Each number is 128 + 32 x the weight over its row's rms, rounded and kept within 0 to 255. Layers, rows and columns count from 0. Numbers have three digits each. The size before them is the row's rms in percent of the matrix's.

# layer 6 MLP up, 1024x512, rms 0.0282, rows 231-256, columns 256-383
098:117163156073114145124096163092134137143186143094114126135147117107092139121134101149118108081127135139127107162054094188108119105137101170158174124097141153163106102110145178171097121062157086141163105150121172152112181150102152098193097138128127088097066106097074120133123112127115211152122118136115102115141143144085180136167151095072083193085138128133118129179130187166123109123084
103:118112112129063157127223164165112058151110161109051132075130146176117101096105113153136102158144097197149158119151154114159094124064111105128173117107087141061147159133165106182094094121112187182130130119130093092088153117100093109082178171051100152122172061157135133152111118086171167087159082081149108058135116158121070099133127138141133081138136114107125175135150119132085113101172
103:127083077170140194101100047143079082092143134096119126092090121079181143112101085133175132117108157091154130108055156163150057135143194131184050127113163079168145152158129140104145110150172155164047135099167110147126135135061116166126129131143101124207089114105107129120142151138069136139159120151160078093170121146134073110150116125126093115163120162112151101126144085175133122128164
103:092109161048138172130106155157093130142131139151040161157184158095107154120096117102100126133163127081182108136165124128118137105158110161115105089130136112090138143088109134141105080064119148153089181079154122128059089126188130120158160150134108105163077131127109126107096102111087110087158131097165125114138126137233148134141127131150142116166148098078183126148114114111104081105124
093:107122081106185116090101100101167131111142095120062139143152135126152160157121093114157146112173160102094162142145163119097079133133145125112145115103098138162146141168085161169126125059095073159088118103172166143079173099071197082108114175114098101138135117117131180145142150134125213141070166102116102168078101151158122189180121119143137140114164150163064109128125136125120148168110
098:152220202120151086138175088160177125127082116114175134098137103102146102128096073183169104155150109152155169094135098212124054191076118199119118129123099128147157144120117184220136108126153079091180120107138137117138184119095160196114079150035059150107133203122111127168183101135054103096149114141125173102158152172141146172081108167083121184147138073154106125120105066172136175136125
102:154077196088147095095150120121126094190181053243135146197078062066137167145149130095062143105114133161143167173125170170136110167139106108094126105150113061075138124103139129115134089055133176193133136117117101097159126091128162084112108105114117121081181098080130176137074143081172133129109115144129177122136129118153094157203156102121198123131141114082165131151176165154125133115139
094:142145136108185084158103089172173174195138080113095129201107090173077187157172144132164140113194107116079123178057139155076137179214123229134093159118107025135143158140131098128105147124119140096121119147180192132098142084124160136056039146154135149135100150097138095143144148075099111123186079152084152174147091145126122161124116153100141103129168141108124130122073104138084109132132
091:159135121152139166106126147146124149147151126151098158127084094127144123186115149175080101126115183127096098130170112145219158109187160148078099081105130060123111172162140100138100136083135068104098104075106042125090095104151146129100171145157120120197118090119128072116081122120101092116105171123190150118121079194082117092155113205128152119133148119092143102187098107147159118119106
097:130090138129093142096173190151068180120145049162127113127199093158154124073159139104147117180130192147167130107099062161113121178097126127164103159061116129104161151123141167151111121139102118100134128159148149154115124153141148133097125159127100128174153093169119132117080132120145143112144117112088132048147124146150124089075110138076172140113079113114102105152154134128149150099100
093:186185147111170110112139117083137083148093139156114142112162109102087075162142162187141102124070142126163156110150153176171106142129128147106151164127134102129175139129118139116117106111114112114124159138095130105105079143144124167114170165131072147074151166156097109106092096205099175139120127099151154106187119162139103092035124104191169139141135110125191131141146132127141116139097
096:092150098131168123161134041129124098166126117133144086118118050178149073084180125114108127145138175103132136108108103122148094138115161175124138186186115145113132149166102146177126134138140153156143061114129180122121198104124129134117155140172162137097106080134164132139174154103141125151159110100096051120157155118157130169172146172155077116136157101065154154166165149136113191106109
095:161143168145149114094158099143162095091104131126121076097129171126132108059128127103078091080197124089098151101132101143167110160141163129148072100168096036101184090128169085196106144117136143121109116107113108133087114114152150143113196149125119121162119196149159125138103175117142108136138143168128103113102097114137170158147081114113099170149144102124148134175107135149179145097039
095:090132134113176173129157131134142156147124101142063080134082101113079134153126105116096105140112063157187090162123145129145079185123117109093137126150096059078169150134073146109168096149223116166129134113084077089154154167109162157142134087170092148149128127086088100115093134127174116114114152121167156103148068151143131152160158149122110124139198039117193147196101099142175139090122
094:127138165117087135146115132174172137090117151148127122129080127114152095143114062119160148080101137150174138124107100144086157154132154090140141130167150175146101107121215163151111061143083126129127149082154124160117122123028206147083155094133116063085059169138098131114156120099119185126092153090097130147142091086149145162144126079150099197168120182068139200125065108129129154141100
110:128126128134163123088162158160077101127114095120104116127118159162157106125138153140117153148117100114106214145151172106137125167109114124120155095168100106132094208133116110142162154130121127152134177096097143125092126110131111159124185109183116123138101123056114133097123141103112058150134135113155123128149127128137096094117137112066214199092183170090136113136140090132096143114175
112:115136164147162164144127123137118087143135124159150111168111134142154094127154097162109151068115156136157136102148091083186149107152152124086122131087100161125164139135115150175096110120120124114119113098135106081127139101094144123097141192132129155154096135104067109145128121135059172127147119049176180123105141169083129116039123140127140177092167103126199104116110167095155105133163
098:114129181118209124111181119184101159096120101156114116166128116142143128115082109169121082114117159102090192161064112135115156073155144166142122137105129110107145158075122248112189162128139106132109107038146105117091141128096126137090101189092071126116113139131126175148164146111110096100181171179062149088153127116106127104092164148136175126145092153097181129102206120168103130100216
087:155174117148099167105101148118153131163061103142158121163150113105131138169119154147138068129142105108091108179128107103100114172146130183168207053140094142150132160154106135122069082143110114122131115187092132137102102112117159135116151173126129140077059190128150185130105107184125172074169100143091151078157083179136189169203168100111127117182185138112096074142148090141156091144098
106:117154148131072164094154103129112102167103093115117126117147131172148138105113123144146143128137142154179121134103095134140163172092150171091075118092063129101151151190169140108103073160137098121122137096154120204145162070102113113095141159127043110139115127125145106129088104132115084120169135070153121079099145152140119082148072120106143150149167116108132170096105122125119153137111
109:139150158138107119129132137093135104102094052103151125145177113171100170118159119136096151177085146134198123123078098142118143156119156103105092135153130125070177098118157179160161108103127127078089140080155140129100101104178124094097168140114144129167150120101071140136129175148105143154114060158154066130129149162067130123135105155149050190139142111128119171213084135079086138131130
089:113125164129135068149126058137138113124176169136108160151078080127147122149100117108087147062165105176124117144132061108129151127145111144068119109094104140107115201079102158107100132130108121112092101146088113111144112110126101105107179090172044073143099149104143112147113160106128230107147075152142143132129139158110135109150115139172148084082130082085130121191151150117127215172109
094:142110145121115090112126122136169120057120143200100155181116143137102076134097088098173141099139107160134120166126129073131147089144154103117171103179114176139190117100144162128176111135125114127076186120115096127151117070169113076112161128107132123134106198178038191138123099172115206078128100114135153111143094096137135124093157103162111159210152172097157151154210122145095147102109
099:163057174133158166107105158145125090148155109146142155069160116111130103128126114124106109087169137116094160154089123114131169102100130113067090156140141112120115182148102125082130148133106146111124169132114105182070115083161193137075148107140133107125156203092123126152153194101142145133157132191190182059116132172091066184102092201058112169140126170148151160107104112106125155138129
106:068080126131072160103151094141122105140116154118134170119110128142164081107177120096148100124127083143104116149080076117109123132206129086143181156125053101129182134096086134091118144111140168098181092112117109147110087112117100166119173193167081120141098164142124104111088126101125147113133159167152151106190163108120147085120145148180124136166091149123137122219123118158104122103107
096:153053153075136125136158136101148104170089149170075129109158151139099102137169082124164111071131132073167165129149156131118070137130105196161108060119135048121160131097110164068159074131172124145079151148102120161096060098174164085145141149074101141101131162157166175067059157153134071093116095139152150109105124108112138129154164120105139131115113189093130159108088144122154163080128
# layer 6 MLP down (transposed), 1024x512, rms 0.027, rows 231-255, columns 256-383
101:096116144173109114145099119142074132061181140067134128140139131163138133121131170105121121180129143157095113121202145144172103164187120092114099095076095138098183124059066130096176162147134168197142091133111129079178082136140082178165162148094074166101144130121092127132134147165097125121118113126164147165129100103122145124115109058082135139156158092091105106137122120158084112132083
097:123168124079122095112112140125105125094116155132148093141107121111080137129123144201106155153126096116135119127181117126112138072146140116082126132109149174125077084120064154080102151165093174154147092125123160126121152133170153196111131134139115119157085132142133235152126154167178140130118160166105179155099083080128134133169107135071132144149134119095119179105156102157099176157104
107:084073114156154119164099180100147100116123081114194110156125160178119097086187168103106170194101114139091153177128127104100130122128153155072110184115118138114138122127126132113143124094099141154115184118152134166108164173165085095143105125144084108130132146167138082187163120128109065112167140114130124146095149158158139098147168131143184160117169101110207126150158127108144123147133
114:110077119084114129176140133105086163134150119143136117114125147054150081109206109129169101141104140131125142100104094116152073129128127164146156179135160162098106124096158179134133127118139143130085126056158157162109094137132110129148172124168122083138068142174144117128112062083125139092118088138169138166181076204126143162117216145173114094168128130121135122105119134144068144128138
093:105111181136117127148180157140117104173162137137131120111146071076101092062100136098110143121110141055137141095168112108140131111103133077174139086166162134132074131120135119114108114166107170088110110083137103067113160143210117147167118065131155119144070139105127138090099121145142089102165083138138133169150118148103189110086115057149088142138123160125185098174107184122159059087161
101:107028128088141153142079135167080152119059080121158182114084110093178094157149157126156149146138070167087069146135136112199132058154136095124181153122104141169106187095136071132158154182142118112128164087089063121149093103167065085170160161127125134094156146141134097087128118139041100133107135155177143170135119106123093177113158134164159129168139182141092127092185186113081120106106
101:130131104183084134094116145072071109108149172105145113133078134115125149144096112133090074117156138088123139149128140133086100156123132174150154117079146112159095139160148150166098143143074107086125170149106123109104075116111194150151107173155097121141101120202142160088117156116127167218152055119123093168100133139151143163075107103090113131093099169159115185179152163020116121134125
099:103119183137126166077146097073118074148117149100140151077130159133096052155148188149109092179131145117114145078174110185133159176132126122131136124137111161110101183084189165149166140119160172175158091132144091120068129148107105159185147121157075120095145109115160089149098140109152092149149116075208144201116131155110133148122106135146102170142094140132102112129142145134148108051099
092:087112187116120192135136075142109130178119160138161103128135160141072175122100069076154178130155115116161160128101100131032070075158160119167120138125150120097154132104146143114095092163079176116115176164124177128152126096075099137126115108101181122076137152135122172124088126057098134163125074120131113092132108074177098193112129061103146120104139131118175134113102154179141129133119
101:130127142123146156140181046134113101155160167129145097114080184124143122123103053158110101127154095116051125119161180172112154126176174104133121162145139076151155102106115115150120095126094160138075088167088128146095129107092160152134077080085128098103181215145099125157136076118135070144130178137134141105095130180076123147147078124083051162114078097104143192163147129123030060150162
094:097083129134152205147132052086121157120102121091157191159148151161140125129113138078133144160192114120119105090112113162116110162143139158097093115175175123158122109131118143124147106115145105131111163139143171114169115131157132110074119076097129097152135146120154110159136120175125107100141103128117128079086127113122135141201113149102068056141136148100098059095118080169126148100139
099:173161179111177123127136107148099206133124135156185147109046136110097139139100152160116104109121100170108158071173164095142114151206138108096160154082098172168068126137104131149156151118132067162108150116186077131122101078126095148135057143105077133128157155120107132070157151134110153111109168102153110163105123145098136177077079115131104135099121096161099105144156147120158159105193
095:106118133119053217163146151139117178113136117127065139098171106071116126102182174126115106120094102155190081090110139109155115139096124146137157131100143165123101069129091072080140097152158164154126170150159175101139166110145097130165078093147191123072139127084108133111107100113130124163150146104132111111127153152146058103125160192142138144136168154097129140149150143142126095072186
096:151168126114146151112142125116142143052085133100117147141158147147185121212108157117122128094141142062088124086126123135076139091064100148184158083148143127168102134149174133111054099062048125129112134131136160120149151084152109104126075145078171133140175163179122171120153115108107122109081100129152153092175123080122137158086107077127130076144134199165080171115102143116076123139090
097:146116050148185025108132104128108174143145139120096173104146125115095148074089168116062062189103144201121136064061150187124129117115171201160122187084145143120145132101069098080097145182160133150131133154131160091156094184093116089094082147138133117160169119136175095138110126177123106141111110106090133120117092119109115151066116151110150087211164124120101132159178137135122169134140
102:165116130171186088126131162131114135128104099116120130156079123086144165103021152119095116137148148066128103150129145101171125073048135173166169103143109111080107101120157158142113160125094126164162189153055129157102146134132095118108112147144087092139066113103156158132187148148134121156147174104115118108097136118122071072138149162107116152122210162186123098101160129127102145085127
109:135085160158119152148113132103108155127150176131098106139132121053126174125081166124092079134119130124157143107132155087156097154094109138127133104158105078151172126115083119063150168123046210211130152138138106114158163174164162127107119138166209154146143120143149125104157097136118104119091131170148094038151089132156086145131100109143193068118122121153122137141134105150125110127088
100:075095111134143135112138169156069135132130113119183085086160130133127106090119139053103095060173149119236133112150124146083046139147076140141109168118130128197183162115133073131074102139147142114129099168125140090184151205157084061116159079139149106102109153108093067125143104054110148176136177137202099150147159113120095129136118115125085148086197153223148068134153144107186122110107
088:157216171117145131130119087144114131153096155070102190078122165143118105138109064079117181164124132095146172123129177162099133143122080088074101200110142172202139079127182154137196129103165181149114128120163124087144116075138155201120088140121109108106179120094097082126155174101121104162143159097186148151084139069100123116088049117128112118162110097144109179113125153098096188139148
109:099131117188140180164158099129115115133085107085123106146041183112120133157123191151144096140214099144139137068101152113144122119181142112129132154218107171035097111133151161177089135145135161117134098146131070131107101113115096172150143164171097100106113137193097157129121100141102129108172161106117099039113091169138148150111130159218121078102097135155183150139083123109100145130116
101:093130121137131108122118157098127108129123084078166140197101162185189152155131085128111101103134102090145103156112158119096156056063130140126080108163135131145122101121127152127096158164106193122172075148164133148115146176142096103114127195107171128114128171157160211138165152183156142185109115225117179168111156055156099091066113123107163171162072066170115104103125183134224160113079
093:146140100124165141114138159097091138138086128167118083124109092097133137120119143142186112139123090076148117136122143063074043135110136091121108137156125152057147069137142156140131107160176158139121172143159112160160166131167117125140095152150201133124203122200088166096094127124181099102077127076161107135111114104127127187126090056059102136163090147162158172103142137135102093095105
092:169182091165092104150116149132137143141117133046132114114112094132201153134133089152145071093120136132158108155048145174164184166156147166162136165083134100185099095121074116142107144109083118098184055193157118121125103134057129157100112126155173127139148116123180106148145099199192088078107145134052131114111162192174143145172107128065075155132137149161133092118128062126119132135099
108:118113167116132190094162131116154085138195082142142118151149120088047167122123139099153136158144120121186141157085093154161170109155141124130098129109105154163137145145081128118186090131116142139092083091122159127196143125121067139138117178110127105120156146165143162143151107077142139126166167078145102102117153112168143140103120093102149062134094154124181118133144140138127108067083
098:129184088139158136073158136109101102124116121125128126149075155100128135122060149145063162121115154155101134143121153156164116113143170176181114095102128128143100107094103147154090092113153170141127127108139099142124098175165125131131095091132090170113103075030175096087095088172149117104188080139121153092237155110128117102117056094070130100116167074095106117158077137180129106169145